Each number is 128 + 32 x the weight over its row's rms, rounded and kept within 0 to 255. Layers, rows and columns count from 0. Numbers have three digits each. The size before them is the row's rms in percent of the matrix's.

# layer 3 attention output (transposed), 256x224, rms 0.111, rows 26-63, columns 112-223
087:118113125088096145125151088107126120143105129120159175066075186117177113173101080198113102132142135181100137103133133133202104144078126079169148093115197155091151135132180071130133202081133126158111074177166129088087091137147119127120124122093089104145094141129135100148161100110120166134148106114147138158093079175149087161143166158088
099:092135147111127142173124123177164111160184077085096089180152087142195125102083108161080102104118104122115101112089091136122194105137131107133149122187103089068130116150091172097064140101115170079122093175143130103117135139153108137112103085098104087155128115117086098134154203170147095163175116176113101130107177087123117116104140092098
086:123106101160115116114086089163119157117131144117113138116130117152159140093123090121120156129120144137119097145168124118127105142167019127081108138100115143171116110102086165124141129119142152159116171192085112128054119185140086114165098124123103146130133111102068175100093165160097162087155103149139120136152097113085105058127136115114
093:099181127089125152066139162099136105184105128123102140123120146192185135139075188103117109127183149178152084126162103058154148162132209133133103050103108162062087124096120194145113095132116121076127154081142187152169139103114103088125116159118099133121117123199132163134160107125152108144099122178104160044111167152103149144134095141127
091:122130071086141133107119082115161126080169164141112210141123123161218140093117094176144169147108140082091125154160119068158147167160138121064106118170145127138135146119113137151125180075072136115185145192157140042171171176137141108126130163126097139097198125160114139163157090131118089142163034135093162015127123161100105168138118077108
092:169140124165069173088137040094087137165157071084126192165134022166075142112179142080094124090139141099148139107076156136143103073155170109148158098146105097130096119108087182215125166150089075119111113065101147121091106093164145130140160111080096095143106121180128165078078171121091114095146166148173093153084174149101112142179113143118
094:159114137160062128125182127127149127121132156123176084112147105112124131160113123121084110113109151076168153136161149094097102166128084118110016038180110088137142054116058049147052152155150118086142160114124108135123127126121154109116085135157121107129123134166114094103065104127100139104101087147092149108170116103101046150141142077160
099:130082119149129080106121186137180116169142161167138118111124141179184118124112135150127082108135131116091130081140186121154144096101137127099126132095092133087106126139165140175127146127084078099141178119231169086128139188102138136154148090123091108144081187154077172157118078119181173155170170099116102121116145181113141164171145177159
096:146152095129125188118120194134129129134143103103144109138147120148103126109143093126160110150114135201132158135140088175162180158102130151114164148149122139200135156133113119105104116059120100131156152119157135113196151094125119121088145137099114088112144066124155153100154132131156143120170089145146136103129180083151142163146088108139
108:133156140095124079136108148110126057171108141174111148216092173138156107156076141123161129111117072149163137144141128127139184134105170174113130183193156136107123098165168082142153209089150176107164101155130102169101138098134131191149137141131170121117118183110116197168084075147104142139143089174122077140117094100161158177175170114120
089:118151170177111124141134135119132110102139146097191150104115136140091107115156071173073142107179134110122119117139166160108114142174188165079144156144162098123132125110048170135135146032083105105149077161174134104101171105119156135178120184168147095096135117096155139134136137146138118142112101088144134190150125097082135133147147128208
081:109128182133146149134133134133148027136120089172132106127151204155102133129061053121169108071121144124098130117184107163143127099145083151133112070187144116103062097122133115131089158092081146083184148122115063145138109153153214167171061114145112154079144126104163138152096119108163148165162142141181105168144158142114144097071164083081
092:200110134132134110107102080156108108114129177128111140061148140109145069112083139218165173127111110134155089160107070140099096065161131160100095116091155107107127096129113205110107121062119156096134056099136176152131131080097120126145108137143122149096181067104168152136116117135091157177120096179076178100178210135128157125138161116038
087:161192151115158149139162122094103109154142142092108091132126110163120122141076109098097114156105096174129097150075107084144160071132132146092139142146150144115121098120059161088112152087138072097223101142141128133126100128097145127178196171137125139098096115125153106083212115135097186096137130133126107129140152127107156147183126118151
090:129106132117124116161095134173156089131163188197111067118206171113143129148111169092122069136146070153130142166117212124113088175083138176183116152105121166099123160141109088143109138110120143098100179157138186139119147173084114145103149117102101179179114143111133153180113131124116082118148161158133128232120141091165108140118146176192
094:115120146113152144140077114146148102137096101175130187118127096095095069114171180127113073108087138100146132081177149184108136121154082165089156151117087127106102089119189160173178116149110137145097196145150112147153132126106133160133149102089078161152134122134172184158152129199093155134175199093100121202153198144084168156100084149126
091:096161099093124115074096086065123171119192145174117134104110098151120104146128142123142120101090176096099081138043109170133137203101128124144158137133112181125136141144107120059109091144194104054109107119119147127124117172116069127118128155122114187117149178140151139206131136098136147123155121103131124089200166165143108129124139135133
092:183126130142155134114093156159091124134153117119114110171079137144117089105032154138124113142083162154127091078095096105115135122074172158135095048147116163161123118154140114133124106100116176137163164159126164170158169138124142185121132137086138127173108117119196113166097145086127059101141062111135159102152138217137168142175165048119
093:105115132089128108124128145142154147164139108126112128149124104133124134172141140163117145125141166099120115096138104121091118115137111078151138103119096126151126173198167163104096155152193125129106099128124149180207109079167090105078122109168040166152120144145107126114142131134109143160116111084081115220087156188154105124166140129188
097:080117065085112147171154168131113144143167116117185097137123086107136130180180149106132127137079097140085155088163116069181052177106106124149167086124114109169090120111089098204139118166147130145142147122159102105135099127150092155124111172109163115095067154115080143140106177156134116111117159157167106099085084096165114067168121068106
089:151121138152153081146132121110117106077153133124164113084123173131158097097151105179110143130173097133130089092100103127113078105115189102197105085121103058162126135140072131106116095158144166094124117128201104133151146118073161099146185172125086102163146166147107105162101116158134172127147122159126113089124080127123092149154059088086
104:127106125097144124105153120077124139131144150094091082107137090166129141086150122189151128136135117119058129079141096111152113111138072110133140145117063105140124146140086110113185095188090138042131121105154138147138144168140142134175104144148089144150083139099137147157163129088098226112131205147180065207146110120129078087106149095120
088:178110078132101110162095138128123167178117117170162115146106127064118117137140152088148159098062144182147145096144139182169140102088153153139150124113199127129139119137130127145091098112131124139110129106144107124137139121108108124125186132095133123090138078123119147122114103091117164161142223176135075137157120109159163089108110112185
091:161155143118139133203095139135158092119159069089149078117135138078124151077115085114138152178129139111110109089110132170185098151168171200144118138113090121096145129119146045170110164123088169162108098157123112123131150113115150110095090154125101088157088151109130143170140098120124096167125205156173098185124146110166080144127098134091
098:156139084094102179135092120150195117186173088128062130095147113112116124088134102126153103158135095123141183202112147174111104169077160198066193082159142165111108092173149132145088117099112095138129116117137172136107114144112129086106100122125056128124106093204115182124099103157143103100206083170131107163151109181137153115145145134141
095:108152071120121128155192133169184169147169063115120135137162103148137156149134131161087124151111155182100146122051114135146093152098085117093168146063126104153141099139072100065145144158149167144115082086106136176076131126098097154144140148122072146101148153109053123168169115160162143115142093135151107083114154211149146149119075141070
094:093106155132106146091152143122158184100101117144116120098123048164149132163117146116089109084114160134118125143129119095163108108142124125135134093154101131114125144142155089147169142082162139064115116112177153118106154119119100180166123118136118088099222154151114096110105145118147132134080108113190113127141121197109134114113071109154
097:075194168168169146104098159140205125070144186161104157108171137095139142096129149126152155143161200110086113207063192061214106078087110134119115131170117104129095127157148163131158096146117121078155133172151189161125183150114130161177069132173156146128137117122142064144176122097128142161156091113158129184136128137121192124122165157087
089:133122115118096024135142115131132162088130156114153130165106135158150081117132117079089101110091122083135157137091114127131115102160122071130115149084163109125091163067127162163179142109152088165101070171096083154119135006170179139171083148131143136131198159163129110083123137138053078133081116091168134149132136158172164125136091134155
096:107075095090129087181138162131128162090080140144138186070131130122140078165152156077089120180124153182150126132117095134102092170161181093067183153122149130115116159088148193062137075151133139143090132061170146159143191108138121145167112076128104158184099173144111138097084133072142173047115155100142143182114113127112069161118119131155
090:115123152140150115079100188106087130121172115103121128152120126112154133174131190131127182089176186152115198147172132087131140118125156153168087110121150124161145116098149063143111136145155151156176117138103120123046141140136146114149122104096159180166149147135139068181138086163111114140090158142143127078121137068131028162122107120043
099:145080157133132121140106190211182102120145138190085102087092109165140146155165159135137091127133120076100154087083158125099086117149135163175165094115102146106141132144112139148098129119095128163115151163150168103156082120046107136116210069083094089130131174139124137143122160077067110129145149165129144136111159048160113122117062116137
092:192139142106080116130117175106186123166130112128106085105089154106168159139122111127092111086083130124072115133138182103115164103149158147153172101173133176077108101136158124107134176083160152132133101124084194177114109141121102163117101162153104116130125085135106094144115131136171134168113133090076150107125085135076159163123150165116
093:137120156120137167067146158187066150112117055134116171109147107161150146126150088208115151084143132142084109141145187197199109110164124098172140113140124121146113149116102108194204106164131128110173127135155111126124156139130181076098145102128158162142143142137134150179096048069155156140105168128148128105116109140142116116181122137081
101:111161171067115150145123157169129077078120097166112127140097145151115117153155128141115089081119193145166134144111144180097151090140077101135188168163172093174153182124163128144161131116122123159120151149062120143130129153113059213142125107126130157094113150125137129130167147122104190139154155148132130140114105139131105154087188122169
090:078087156172139111094172109145168092159147103114170144077160135113157110084100118123106123052100117088150098152117075123133076077154124137090140135106174123110166099130114143124154122129137144117129150161119159129072084133170125126141170129120087154177118131094151081120088081127112114183077093156161176061154120155119138148124124124095
095:127100125053167198136087124141175130135172141149103101144164143138209127121108103151169096100078114092134145152159153132176149084101121135105094135177112119112202180099123113177155133143078163122200133114143135147141143142109135073175130080122167140090192123165088105155093152146150127119153215196092138145141188179152121070110110074131
099:191126122125098106125141184123123121117140098129121041103096090162148153114154158155158109160171080136183116155082162081111127151121149105084151040094100133129109165123062089107184188158127126144119130109110105114146107083128128117097100183110087171185118173161118112148155085108142130140168164103115085214069115183185134108120134083164
# layer 3 attention value, 256x224, rms 0.117, rows 27-63, columns 112-223
098:180116140094138120078130108144121064174109098148118102144086105121105082153116104118143107098099149143154156082135105109088080106181147171149146148202133067071072095140105076110094116086136102080136117155185126085154185078176129134107088071151090183085097154120048137093171194118099163135097113129111151171128175149127078131160132143105
092:163182122112149135116133097139143123147102086162131096212148061112108134117118137126151154152068203082132108102082135198140147159089015111108056120083150141149107100105127142160173091129183163124108154168171108120150130107089070130136123151101105161086138125124108160135138114143090163078106104086113151192157135139081164116152160092102
090:163168145121122096074114167163115180145153139130127122125148172171129121135143133144075121120104136144092094081114140102151141083155172152118083133143057136090111112110144190152079112138112137086113178084190132120186151074130102144121133153135098188122089129158112155136091182176099140108117117129090118117106112116144079125128121079048
093:097137116103155109050132076065111162113151179073111149153162159078145115133107140148123145128162151148129108138105167128128146149133086095101169142144127112102155069172100177185114178116073126133123143206205136146155185152122129072153147127107149105128159165145120164165123121123144115097128122131109121056166146131147097158095166120112
093:170162153153095083132118094137062177118140128130112146128159068145132120109186150130127104156192178160154083076136106127146119062117098116201091108140069033116095094115141139141168113170082074119119164081133158074128143172116108164089144118120117135129112116142132081103105174135082139106128103120135138122115132099119092131124114212144
097:121128173144082119109144089096187210155115167126095119147131167152150083152105112130093108103127185048173132124178121125084091181158101147102071118116115074171171131144106129143118188111195083130132136111123100144128087178137137112116169086178168121111104123181164148110079147143130118130141144081144127172053163133085131147118122116125
092:128157121132159070147133181163212132184203180128131144060133138145165116132148113121089150133108083138186156128099128100120099170103085135159173084095078128098164106146119101131190111120120115163141107152152156158119108173174081184134142176105153070132109126164101171143189130141125171097143090119152191160097150175132081173116149186101
092:102133166123112136062147186162104072165183057150118105108158065042095077089135092115092151092102083203111150105108092156166150135124113134128148180085171139156196140090216132175157120141108145145152152137171143133177171116184122130088114161180147104122089107157149180123103162156181062118096103183131116156156129090165137122167129114102
101:100105174137110152160157187122143044174142166129111124133096194097139079162124145124117093166151111160137145130143117094139116165124190134151098155165185147115069087152154168166073153153128170142212083086139160207103073163086164193112149084157156105137156173127105147143047140096080060111135096151118142139127101148116143173157156093146
094:162110150159078135109140163131095155114084148135147130126169172157092070096116168202101147128186139119139086185097191209111135176141122214072151144115166116127145124135136145130131178059153181106165128110166110196102199180160209137127104130151162121099145102126147132164127113119123179071082127106166130173141077103121114111129187165100
089:142083146061183155109086094148083141209100132150163131134123207109088085065082100123178115091080184123084139127118104168138146172116093167144115119135154170161109089089067132169134131083109146114151088136067106159145145178189153135123074070141161104121101165135098142143143107115146123140131081134097127174105175126118182099137120082109
093:093136119184134151133131068101119124076121175129075163134112112101124082055087177101154145118097197136162093147099165126182168073151128148099158155155147136089134109146094197063120116127157103110139080140080108156117117118123116105160147166111153110110147119151206070169111128141142176117125089103122119154079116096148170131195138111067
089:082151179214133100147111134119091178139154150124104114159091130108150112161162107117134156162121096067131107128092153117181127103139187126164150192139125108127121093196091125085138069068154093106203095134199106149148119139125179143101208194134169147070102131142092095155130096101150164103142125147069118179167129138107159100151120114114
092:102046160123113106174119140192131115138098134161131138095222162193089160211098158140095139129131120132127107183069149069084132146097170158094138154102096163102118124084156087103057098128176124145131132155149167129131191161080123097148131186129116177183145175129146135089136155147139124119150169133135152116087098192105149086119164100126
098:180159110122115102173125053130181111129129096117126150132140081101114156102150168090203134123099112165135152069122131153055102160109127100110161137125129110035101190100147167202210113148095124090115160140107092147135145120099094128145144168104115141081102106080131154095131113145116136137141193065109136197118158111060176139111156176130
093:077107108117169129102134155086156108092139114059088117134066109142159116148077164102090111125107135133097062187091084131169106120145102129115133121120133113130160095153098104095089089072081126122182098113123099082127073142168067109118101095124141175075083123096147127142163158121144125195159121160101106124162113166168165134151120167092
088:135115185103127144168115135095104113112160162126163085200106180077139109218103126065100168164129165237134105105132103098086099163150123129120128069108132135150143125126141134127155129109115131127159132165139071114119179104138155138101110157134154225190127117129152154089114091121150141106143096131084126084097188121081163080158167129082
095:042108156085120149176145069097120150161128130093108151152062145153149161203193085131115144129156155141125155121143166191089097152116130098124153110171151172087109158192142140128096142130118117122147082103131101137156184106107116147126087152169094130192136107143125163118187140130098151142086185129052127163091097178167131110159115137164
099:089157084113067115094103130136158099148088100132156129107110093081113162156117111119121132137132125108103187074157092191171186151101126083167108057109092132154120133081134120118176173161117140138116119073092131122075066122083132075088096151112135141149151117039114129092125153081108184103137133159126100138164095090088083087074132162139
095:127158147071148124146144128095086157158129068105127123155051169100113152170123160158142139101134127162097086079114121080100166109158135103205168090163147119133098138114087160129079086142098074138143128141171146111110185137092083120118139081071100166149091138085111144160126114133117178133118147102171167157154080163133133147145117076125
107:133112118101129084161130046143131167154109074098085079129138104171111173139153118108159134107164154163067067110152141206128078156100122125118167130135048129151071099162124139144145085204119082115088069120129105120129119174118134170182062098139130192169070144086120200169176089124101165111138163154139143167126109186137106112097095117087
099:184075093135134138081080155144121166136115034164113095142138137068107137129165140104169119111120112141084110072202194142135086111111176119114146126139142132130188082104107116111117093144167131100119098108158151065110109127161161127101126168118097154116094079117097134171137079122128152110121202132072124113104122109107158090147131138122
086:152171110078140112119063107165151069165150074149093113138122135135103125118118117149118142120096133108044101114146166061170139119147178118156121107078124152097145147113169108138121144173123185076101102146111159089073098142153123079139144111167151119117081173125080159127108145167131148153215146188174161103112108158093148132138087093137
098:155187120159174107102069160127171132080166075173123104139122152165102124126103099116108140139136080148117133144126170175126114129088143164125109098139154060082132132097161056132111072120084091151103121109146200128144096154089187094120101192122136128128131109154148125116147121201122098076094175132152129173120140106095124163188104186127
100:164130125129098125134109095162177068133129109101119134161144090089183060124103094160095158140075113137103161125135156117163153132063091098116126157115148121199121078108085056081089162147133129110101058078129202171129114061126134101133122079113129151082154181118081128146129125113135111130111094146157072184188073162146166161157090133101
095:145091129153096088088060132159135123139120058150099124113122151111125160169154129147159138128124156087105069105090112157135115119121156145116140149163078132150125151136110152119112123120112110107118107076113096147119157171109177108101120105147148139139171104055097141056142063038126149207140139058170052104123128138125156132114129140137
094:110157122111132184136144119109181078094168139108074154066081130062129087168149120155075175178139136137149153196063141147107142117117101179140117162090166180160092151122100133135147132123167105161175126162142153153165050174075131116141144112129128135095120124122185129185158106156117154185118166154138086136166179123161150116145151121091
092:111128170105087122174155066101127184126143124132190085094095127102119086082130146184127104127077073147106144140135054172162064086121123120126108090106157103109170090136103153134134112160156176148106133146127094113129180132157187160097103096063118127124203133141117083080111153124096132149112117118095152149105201151142144164177076094168
095:118117118122181137148158143136169099138057132132141106109131147121143152094139142094053106165133125110161103154092159170139079148092219097157129099153137155148088143119116095104158067081139150158106165053138123153186161129085173109043101145098097129126127151166147077050137118130141158110101123105106204095164128113135115190133088124104
092:153097150157094164114093133109147156125171156163146112173134149109152149095117157132122160088137110118127152132158109090142140093185095148157128135134147130163108183147142096147169135099097095112146123138132162089148159120036119158091086110172164161093139192097126096147159110113121190150142098090187110092119151117081037124137161112118
097:173129113107132087152085170078146068110138133149113095131119079141135142135150091144158073103099096180121103081052123202072154125110100116174158092115165096075107095093183141113156099105146117133142136134164147146181167114117060139142186112163138094088136153096090150094120122149096153102152166139157149152088120106193187153110082137144
096:106131136138135119116074139148099106091109150111119142126112142099118145120164095066157168125125142117068134136129150141140111110182152096092123114187162177083175141189163117146075098107176126129190099169164167173092076109134181159102095157122104124036101117170073116122180071142107190171114102124085116121077137113092162153116112108155
094:165147187150162079166099135116094184163137082126108156119052139107122147150167096193146100141118133102142152119141119150197152105151121113197146186063127134133102140162170106138177179103113111118132121197078140097099098149125092103089082121082170128084105150098103097196132080117129141151121090129130142118156117089156050120140143122105
098:144116135141181146148145166161137088095105139076113107218099096093110147168146113089111140092117181175167140068079089190180150089148099120116135228171147156132127103107156148120142087092084149183111152150113069144040114123145087220140134148128112218136117215118072157104133131117140184174113113183152133121138101080149080186116123140148
100:118129079207156148137118119120123158170110156136160123140115117115143136107060134101180150100143092107145121117119124157110152108122091169128094089112121131114094128088115132107139129122148143086084073176115167144093135121182101132090128128102124145113184164181106120149098134105172071164168044134138097169235207151100200100108171113112
096:138148103143161131077137108075131156167203089081100120098178082128099100169114126144172051122109102143137108166122120096080155099171091122158159136180108146083153133120155118142188097107084124174187073143087160105157118142114103109142105122177106083110170150145110171160099130079071086151083099134161133122143092111116113128152172125122
094:085114134107132080196117168084109136143124115076112155125098111176157090106155115134134112163172085091124149136080167109108150149075166153120187110091093168090095106149132048145095145175144138123120081139156128094160141062106133118117120063133116165188158124143086143126170127109070185132218140112160108170131122129133094115197112108145
# layer 3 attention query, 256x224, rms 0.115, rows 64-88, columns 112-223
082:140116097070105103145114143128156109078149123094085117085116111139148144082056068079114128216142113154183155078143072166082163179097135127156142105208160126143061090141099126182116127124135131125129132141147152154183100105183178084173087130105098113135171109126133135151149147164133135103139128160084107138089087112052057152162147141172
079:116153087126150117120167110133075149183129110122106117144191123131156136124113120193085100091142119161091134127118171123160164122139155157057168077126118093075171167137113085147155116107123150150164174108147115087145049142140125089162145117104137073122172133118108157178169131121057083174095156150216180178115161096122120104121152139115
080:145091149180160164106148152134134118087106146171095069203169167163121125164130143172164127171116133105103101135115157134158073100106197116130163165122115086131198100147116119144122121129130134202085178112141209058119151140092107139090122154169095117127128158098151141134163113117119145187109124080157195135108128126155143096168137129130
083:091107162129077148133122103120176049085171134193154130103103114085128163141175132116099117141176112128119164173153126107125119094116147124155084184102089112127139121168141145148171079071108124129112136109170133155103125133126140141145142132145184100178144145139143072080112158150094139121191159096163105111153129150094065106085084159128
081:181146097134106114129123108131116084130169112074113147092133136155055118077091177110109080118155154158139163116094120191117148105109105151124097085141138136127146135108116157119186135055146122122094118122110129098154089135149094104146134160146144209122186152120103123159162129101079166133122179114131162206109150096101127115082155133146
086:165118127106074117088169113054099104108060110143166115168143099203112066149079104089170162102153125186134131086139122159091117091150155135142115136132148156104089113128087145089090178064068106158135155122142077138179119089118076119114129104094123155145138104161149136166140119080130136089160113115150089161136117167101101129163100173194
081:172150167117127140098123139126117129103129126186069177090071149126116133111158078078146199122139184125110176105104095187107131181151099146144089140133189189141163158146091091088116135159143136136124118111136159136181160079112102139130126082119092073102116154179114169189111071101128123135111101155137079143092117149154123167152107156120
091:158117167069127156166132111113217114080139167157148222170145127154103172116147112163172069146157120080144154126106170107116121146109137123128166148121138166094141152099168147118160093189130153128121094099124121164102165120134125120172118097142114133160137091100123099134083145129141116124142078123117106110117092134182131127114142113086
080:102168131121042124109120088156127059184171155095149142146110122080164146144189116064070169113102096041104155214120132093119102114151167078124123107051091096125111106151143107166147111159118105088181123089143123092181179144087090115141108124178109121139139135084094104082116152128089117203149145085127110139141099111108164114127135111135
093:144120191121118152135131144140112080130109108167132124147087081155114125101159146091084152133131120109170116184169171142146169181152116171138159136122110203166145118140125091109121090118145115142115078070041145126190149140114125116153137155095132180112128095143106081125127116132138150067167071199139117103206132112169118118147172132124
084:079056150165050123132159175066148125067081124148195155173133138081102134163190177174133136180202127141096095125178114089154105136136156158101109154087097124162132130072136150102112112117112147077168135117110161168105141096121200097099128151113115151193087114091130122148082153158138091093131150145140132082108164094170123160129118167119
086:130131131074106197145126126130085118084110116097093149082159097191143154135080101056178081133116122137172110180138139097103120142100131122138124134079082146114088091132167106098139136083060117121161123127092179130140098153138122155120111122176168139191196156157082095176197113158112139126119206212113057153147179098095126164128171120140
092:115206139091126175136115072178152142139096135050112129110111115161123135065149122101118122120097110136135080154066103126119161156086139040112126092137127129124187122144147179168155165118101164119145117109130151101106118186142157204133127169130141141100187123109117111144159178117124148097169094145052135122170099107160154075149069144061
088:168145157073149105151121146088181047107189090053138114162135107171123146100161157114071135151105118155111109135138142117128157150128184151112128088108127099113100175126138118132106131189085154170128166085117188120176101150085119109070132140138123119112122151171147142082154096119160124187173142092150153184149130140151100166117107127128
091:122141099034153106159192123143140109097106112123172155127053132104151145122128114070153200181115137065101144102143107150139136163115083143111157136158204175126128182195135124085093144117133114110176112085154078103181116160110145138089037155108120129125172091157117150155128158100106133149124133137135146144119139054092131168147133127120
096:168065140147092141153078140097124155091146096168123118197141115093195103116151124173127116162147134081159150099158090145136122151096093125127101189135101176063192177091151088126118150155108122181085149153119108083113099073110091197183113157093142127087064095156131129129100135133120076092168098178103125113128114166132099161097150131092
088:135076176108123104131140122087197121156105106146115101119104095122134101169142155158122114126112084125167129075090120163110117094152172077141099192069133117153166142098111033111176087154142110173158112145140174126115168038075140132152091128157072101175192160128121153122095152149118104110150093149135115082076094159094114154206065106102
089:133072125117127135132119150156116190109119132181119127128129095183109111209124125096099156123125138080108133144064152116087157140154056165072074109128110144120137156087142104081143154164106137115081096114114115127181142072116100103111098098108125101105170120098108145135126170114168151134143099122098120135167110132123125081079109077119
117:082133122188130150115161178144085136153115109121153136083124129116079135133120133079112102110117103122109106125144146102124124088123145130115203086067138105168145128175135140131173152142060176095143107186090100130153196170104129083139132230129079089124119097098082123056180135128139141110176139078169169129142095160129152084148146200140
092:135141073090122107063130143094152161136091126190106184134108106117116135134095092124116167151143152131151132155151148099152134155164078151109118114165133104244169134106127130105090149126109115115152150108145113128105198114090120141129154175157179118087111063148108117147121142112159160111098148088169064192191162112154196150130133134150
103:137090103175160112159077206180120161092170117125146154106111142056106184162086133149185143092133134117033124127093088116144131181173072136176176176156168138141154149126106146131130141094175140121173140160135137097158085122112118108047167150147159127109133134151150148058104128129170115117160118125128108194118086153143164064166103144119
099:129126093159125115184164084149143126129143130098138076091069108136128151140148127113108071095141188068139133136136112131086150087162084128150079098115153088159184096173141096123067128154132107102145213185144067125174118099176103148138119165097134156094158165153134109172156110159146107179181151089120124113127190173068108153150124157123
103:115137131089162132167088210186152150086169101153096149200090185093150154046134133125148131162131127177132173131117134190196147166134119076128149197111146130134111095107172095119112178113150146111094083062175097105096150150124116181104152127133105183126106124114108160158093155107107112179137120161119144111140172130141118151142141143055
103:099139150148092065090172065125135127126080113071143154130120172135064099125124159104080092080155117169133132138111181086089147098099099174127114136142119157110170137131140163088158153100119123060125153119148134173127180101119092160181130146177147126169137047129110151169103155128141105123098068117133098107148120061083090172171122156137
098:140108182173100144126114164149123101170144117105124141135084136145134062112105135120127136156121078212116082119123104141067170167138076145191172079137078180069127112106148130105141093147141126126124153052137165079080138140115132088144080098118173186183114143106142134134123143117136122129220145163147147093177107132127133122117174147134
# layer 3 attention key, 256x224, rms 0.112, rows 64-88, columns 112-223
082:117130159160090178108149074136130138088100113159142181149122149175139136145052098097147144135115131125094098160142208153188164165115143145202172142195119111111128106119120126091140134106133149154150148132144150105126178151071136095144171169103096114155156093126129104192122109172142124070089105055118090136126140104101229131163138153074
085:113089133080112181159173106151167155122158136114084145100092128103146111129120142162101111092096100105144164208139081125121089136135065137146169137138145151158140192148132177132137121086136136082132105138132197122141152159131095149147196191111163157178135145090116117113151152077109149117150144120119123186107134117088134122103122104203
085:126102123050101108126167135140111077146114154126151088134143137134100118135195131153061067099118123126119123084152136145110108155154082137093138175070174098136129103177109119162156139119166114123107080121153104125086112140143133101107126098164111149132137099104145092101146154096102144131046104047176103133120105132128168133092097158096
077:108161082181158108138153129160120171069144105118089085164161163153094107145204175105131131154112123117182124152112128136130159133113159139111126131140130119154101145103152122086081131165130048141129181107122111093120128144093062131082118116180121099131140097119127092112190075108115129188115149088132084130116162041172097101147115107075
080:068153094046101134125130112106166126205176155154063153103111156100141152158156103114166108114125136155119179081126087078154111115111147130135151123130129097113174160155123135145098134110059123149146100134143172168124085126099135097132150049146137105128123180066054104045170195133144138080147088120107140159120136120121123162121176148095
092:119148078125143145121161129095172103093069130112086112174118133120109169114121132103097125152155146098116116052135097101131148162157147159173125137145108141108149127063103120129150140144193160104191082139113114135097078109147179078123113105155147129112117083130133085188152102174164138135091106169190160103111158089143074110124154130119
078:107106150172171134154118157144103139117179133117156075125196103073090163188140179160122099192172138077144146107123107056162157114086094145132098194109140146085109114123138129118138097192071154101156127192079135114111086066108162077102123082112151093127114122139114151121184144161127140141154116117095118092115093140124112115162094120124
081:106101122130123102121125145113157097085099074156170182187133148179120150167166130138139156112174174158132168095097107156103158132123181091153153165110133155099119172121132098119129097168111123107138146104118129105163151079186077156121095153132157110146109095143166176112138069094125125100077101139156167148116168154103079177087140117065
082:097149134098121112100131059097108121189111164150092111118161184116118099104110139102118117130110124184146152133139119158118123069083135144092094172152164073126079108134140150165152067112189099121186107106178141151112115135178133115133153126137218097143138131166154140172121160174167134165138146138104178191130113095134055106144167106111
088:099143096103093131176097147114185123130058091116152092203173157130127121139081127089116147087145125127129146089119174027128180142131081078168089142117119116142143072095153166121126133165163138114140119114039133125131128131151153122134109084135133094142109089127090158150170175144118145103148085136067116122144112128129156099188092180090
084:117141164170114100093091122144124151123128065174169164125096096166208092127149119124142137134088137183120142102131099175173141136101098122148084151163137123106134149115102107117118120182157138123167108198169083113147196076161104166160146129134171097149101134152139106172156140187145125061091093137144094126129115136141059095145142152108
091:130115159104053094094171203128121107142095104116142162080135134120139086121114074144060126099113091071118080065116130076096151117171101087164112142108110097084182149101112129146103104107119136099143114181137154154127077107098157080166146162091092132176069123107091142114124199167134138097183120135108144116110144122143154192150147174100
095:132166153138139094107179178114105080159112115107160156155173197168120130134108118142102091125113179140090150090112105127182109134082114131123109161104089111086157062147106141173158083129107128147107108153104108112110158099216176124135066127147081093119119049146107089192170107163105127162157134146117150104149119068108110138126109106120
085:154090120059102128083122055117101155080152195095116148168122175135114118145137128177136089141152130168184119161096135134163125164118185164112164081108145118165135157109075087090100091123145099122090149091100149053086109199119134120172153143076097084090141076093089163061148129161077187109190149059140101124127128061093138121109143100146
081:129136116089143129138150105114130128153113098099154160132108163192095158159043125117093151130158169156144108097111148115208129100155123165119194133123133175154114133148168178070120129134108137111169124063155123110137134170184195105095164102158180114185108104071115121166175128070115130114086079118102175082140203117065153128139110132105
082:124150089181152169152161132120093119060158104123139133144084154127168073102037144114171147123161209133119159093143133139106107111167065098176120111181094153156076118121168110141144156115159208117113124105083076087155154148126133169090078171149104172123152117152119156148178093153178106159124152122139134075121082096194109143119082116095
100:118094158117160126169116045136136111117120134142150119191158132091140113119182159156130105145142134113135139108141158133177188128180137125143078167136133121065100087137108127148178079117104113165169168089169097098060151143139106152137145149232076150175132145161139169168140169107095130168127141188093133101136104139140125138143117157076
092:133107096107104098137110117092144117151089150142134142088039135114173081160113123090060170132114118160172110071090107199143089165132207068132068165147120120124141124110108048087091109161110131146159118143096154160104132098146132156115084090170074098122102168118110095138109147114114092104089085153056134026143082154100137086159106118171
093:129081138162149137166138170141091051167153142089114074127109192208169117121107098131100079160110106132070110159097100109130099091092103150131110124074134135113098128158140123078173119148138118138115122136093097106114134139115188118153154182175079098133096148149134187136096073131086100079187104111075115166092079108099077120126122111120
096:131095133173095142129100135122065216143077116163086176143090074074129111138110170138122116108115115124159123177115129088141123137169116070114057153131134120182102098117129142086121168173088162130112108121133145136115157103079154117148151156098135100105097126127095109133115172131163144120124133128119117114147124176199092149110072171160
097:115096181120168125128099120142068160179103139171127136119148094095153122170151129214132154135134089187081071166096090157155128142163146112145159166138134083119162105154095180215155133145118108134167081097159190119126127169112153138143149109131098081097133116165160056114158139152136149113097131126145156117086137148116130075149124113161
095:107169144118151149106140187079136139122144134145120118110142134156130247112132140164156149062151142105102136136097117114069101133145098167135135180106113091144181142084122104128165083150132090063171136166122135094137105111122144096152097126111138147098132145145187113153104181128183159150164136100140098113138140130051131172155077161118
096:168107057116123103139094205142133149120114077186116129178130097160167134073167109101159142149144105085167153123099094212159090107134097109143154207125135132118137168084108123105155097134105163089092094104109121068106085142139118151088150108101153076142093141124101109164155102107109147141125108157150154102119182146168113151137126150157
108:109177134123078073172129152175120140135101118093062123103138135107112157071117149139112123148132104152184145193150151146112076154112133100130144184149198194102141110164087161110119124154113166048132111094113085135093177158127058142110133151133140157096103150159142129174093140078156182051092111115121088143128129177132181093132178142078
089:113112131112117090127124143074111146205132104153127117155175150098104061093131068093164081185134089130188107177134099162040106110139164137185177105093087106156128149124119153146117144119187166084069090150067080110089104128129095050173077123111125120133144127127120097080168129103127123116119130137199105175072111168095170118124159136163